Each number is 128 + 32 x the weight over its row's rms, rounded and kept within 0 to 255. Layers, rows and columns count from 0. The size above them is the row's rms in percent of the matrix's.

# layer 9 attention output (transposed), 384x384, rms 0.131, rows 15-17,79-80,142-144, columns 0-127
size [108 112 107  93  97 109 115 107]
[[160  81  84 116 136 151 119 111 102 122  95 149 122 185 171 114  92 104 194 223 116  94 174 109 172  69 142 106  78 178 153  57 147 120 168 112 117 170 102 101 111  93 137 136 173 196 157 162 164 143  64 139 175  83 132 104 117  88  78 162 127 164 177  88  79 133  94 188 120 105 139 176 148  64  96 128 122 127 105 135  84 150  90  79 141 184 132 102 125 123 127  70 129 120 135 108 138 160  32 145  88  69 177 124  57 146  65 167 136 109 179 180 156 121 152 142 139 137 129 142 162 130 111 114 144 172 151 101]
 [134 107 139 114 107 128 150 113 122  90  89 143  91 147 146 131 128 122  92 136 136 133 132 163 171 116 116 116  76 196 125  94 142 126 112  80 176 105 128 111 116 151 144 130  80  97 173 136 170 145  75 163 120 129 147 113 168 182  98  94 127 155  83 104 173 152 188  87 133 176 147 137 127 168 104 139 117 115 146 163  57 136 116 147 102 174 126  54 113 180 137 135  92 152 162 159 118  88 141 116 149 133  73  87 210  79 133  92 110 144 131 124 158  97 106 169 163 155 113 151 166  30 115 152 142 129 124 104]
 [ 92 149 108 136 196 142  39  72 139 113 100 118 140 154  88 120 151  69  71  87 226 153 127  96 113 119 110 106 200 101 118 103  97 106  95 148 125 146 157 112 117  94 125 162 213 178 128 164 162 173  93 113 150 134 142 112 173 121 154 143  90 116 146 180 119 108 150 135 125 149  87 156 138  81 131  76 108 173 124 143 125  95 120 196 114 177 119  98  93 105 197 115 147 152 182 199 146  90 130 156 179 148 133 144 134 157 154  77 139 174 115 148 134 142 144 135  79 108 138 117 147 102 134 142 113 137 151 176]
 [ 57 163 157 156 120 122 140 193 124 148 201 113 129 119  91 120 136 131  94 134 125 152 130 165 130 162 118 178 135 156 121 139 120 175 111 108 131 126 108 154 128 140  91 102 132  77  77 166  70 125  75 135  64 156 170 125 128 170  91 177  84 121  46 137 156 132 198  56 109  91 140 117  79 160 117  96  97 107 127 115 132  87 141 138 116 102 123 122 168 131 132 146 154  80 144 101  93 113 146 112 131 138 134 156  67  93 117  83 126 139 173  91 119 128 116 135 127 141 128  32  88 132  70 124 114 121 150 119]
 [139 139 110  89 142 149  99  97 181 138 117 150  98 110 134  82 173 110 118 129  99 145 137 111 138 171 133  70 152  94  89 128 161 154 141 201  57 126 156 119 107 128 109 161 172 112  94 154  89  97 231 103  89 107  82 122 167  91 182 153 155 123 164 128 118  78 108 100 146 122 149 123 183 104 109 140 112 154 136  81 152 136 132 118 139 114  50 194 138 100 103 124 172  82 166  71 168 181 135 112 114 141 153 129 110  71 129 138 199 131  75 125  91 153 170  72 108 105 159  87 117 162 156  68 156 137 148 102]
 [ 98 104 130 152 139 142  84  99 140 129 117 118 117 204 145 131 137 139 163 133  95 142 161 170 118 148 179 141  83  95 141 187 123 113 149 153 142 151  83 163 182 161  94  77  59 102 133 154 169 180 129 128 155 137  95 144 141 161 216 169 122 111 125 111 107 123 107 117 118 169 111 135 118 121 118  94 142 185 132 128 140 119 123 153 144 161 194  91 198 131  95 129 150 155 151 145 141 129 146 168 102 131 179 104 125 106 121 139 146 173 127 134 158 173  67  90  84  88  98  90 133 142 177 205 139 143 141 167]
 [170 106 150 100 116  69 106 105 217  98  91 108 108 214 174  75 117 103 157 110 130 138 129 155 103 137 143 162 100 139 168 154 155 137 129  53  74 120 189 165 147 106  77  87 131 189  97 129 143 150  45  73 153  85 109 130 147 102 139 113 102 134 157 135 117 112 104 141 123 122 149 156 128 148 112 115  93 145 187 128  84 137 149 100 153  98 166 102 132 173  87 104 124  76 143 106  83 124 101 190 114 103 150  99 135 169  92 115 153 105 147 105 133 144 114 120 135  99 122 124 157 101 110  93  32 202 109 114]
 [156 105 140 196 175 136 139 100 169 140  97 101 164 112 133 105 125 140 163 133 145 156  92 140 135 113 135 112 118 151 108  98 172 119 139  78 120 133 118 131 104 129 163 178 120  65 175 130 217 136  86  95  70 139 102 121 131  90 119 110 182 150  88 146 136 103 142 177  72 105 165 140 136  65  90 126  60  86 101 130 166 100 176 120 130 132 127  86  69 162 138 138 157 207 118 125  92 117 113 125 157 113  88  92  85 105 139 136 120 150 162 139 160 108 104 123 164 132 104  79 108 119 109 223 201 101 104 150]]
# layer 9 attention value, 128x384, rms 0.172, rows 15-17, columns 0-127
size [106 106 108]
[[180 156  97 114 145 126  58 138 105 121  84 101 130 131  97 152 127 152  70 106 160  91  83 143 135  98  62 107 164  45  83  81 104 136  64 121 170 110  73 129 146 174 172 106  97 102 189 128 152 152 173 118 156 128 159 161 110 108 105 148 193 110 168 159  97 122 137 157 106 166 110 179 154 180 168 168  95 135 128 169 127 138 112 187 149 144  82 116 112 133 145 113 143 161 104 134 120 128 174 120 131 144 147  93 142 188 115 133  75 121 120 166 140 132 204 127 148 157  87 188  83 145 138 141 185  98 119 161]
 [104 140 183 125 112  96 143 129  70  46 165  35 118 186 175 150  74 212 181 143 108 126  87 141 102  90 153 123  82 128 142  61  87 118 122 163 183 184 117 148 152 138 128 124 143 184  86  95 181 124  89 146 154 151 142 134  91 203 131 133 103 111 135 147  93 155 125 117 147 137  97 153  93 216 104 132 148 159 107 124 106 162 132 119  82  81 163 125 168 131 157  35 124 143 125 201 142 136 109 157 169 145  63 131 170 151 133 135 113 127 128 117  98 136 119 201 120 158 113 183 135 128  99 138 140  91 192 100]
 [105 149 118 100  95 129 128 116 144 126 107 130 123 202 123 116 170 142 138 150 152 129  84 179 180 169 143  96 145 119 108 128  51 135  72 147 140 158 123 152 163 169 157 138 120 154  91  53 119 148 168 104 138 135 125 125 142 110 153 163 132 120 174 193  72 129 187  80  86  40 181 123 154 154 129 134 146 130 185 109  75 160  72 159 147 136 135 145 133 181 121 119 121 134 116 122 106 177 127 155 151 135 122 164 122 143 155 140 203 145 137  99  87 118 132 197 139 174 152 102 141 128 126 109 168 131 105  85]]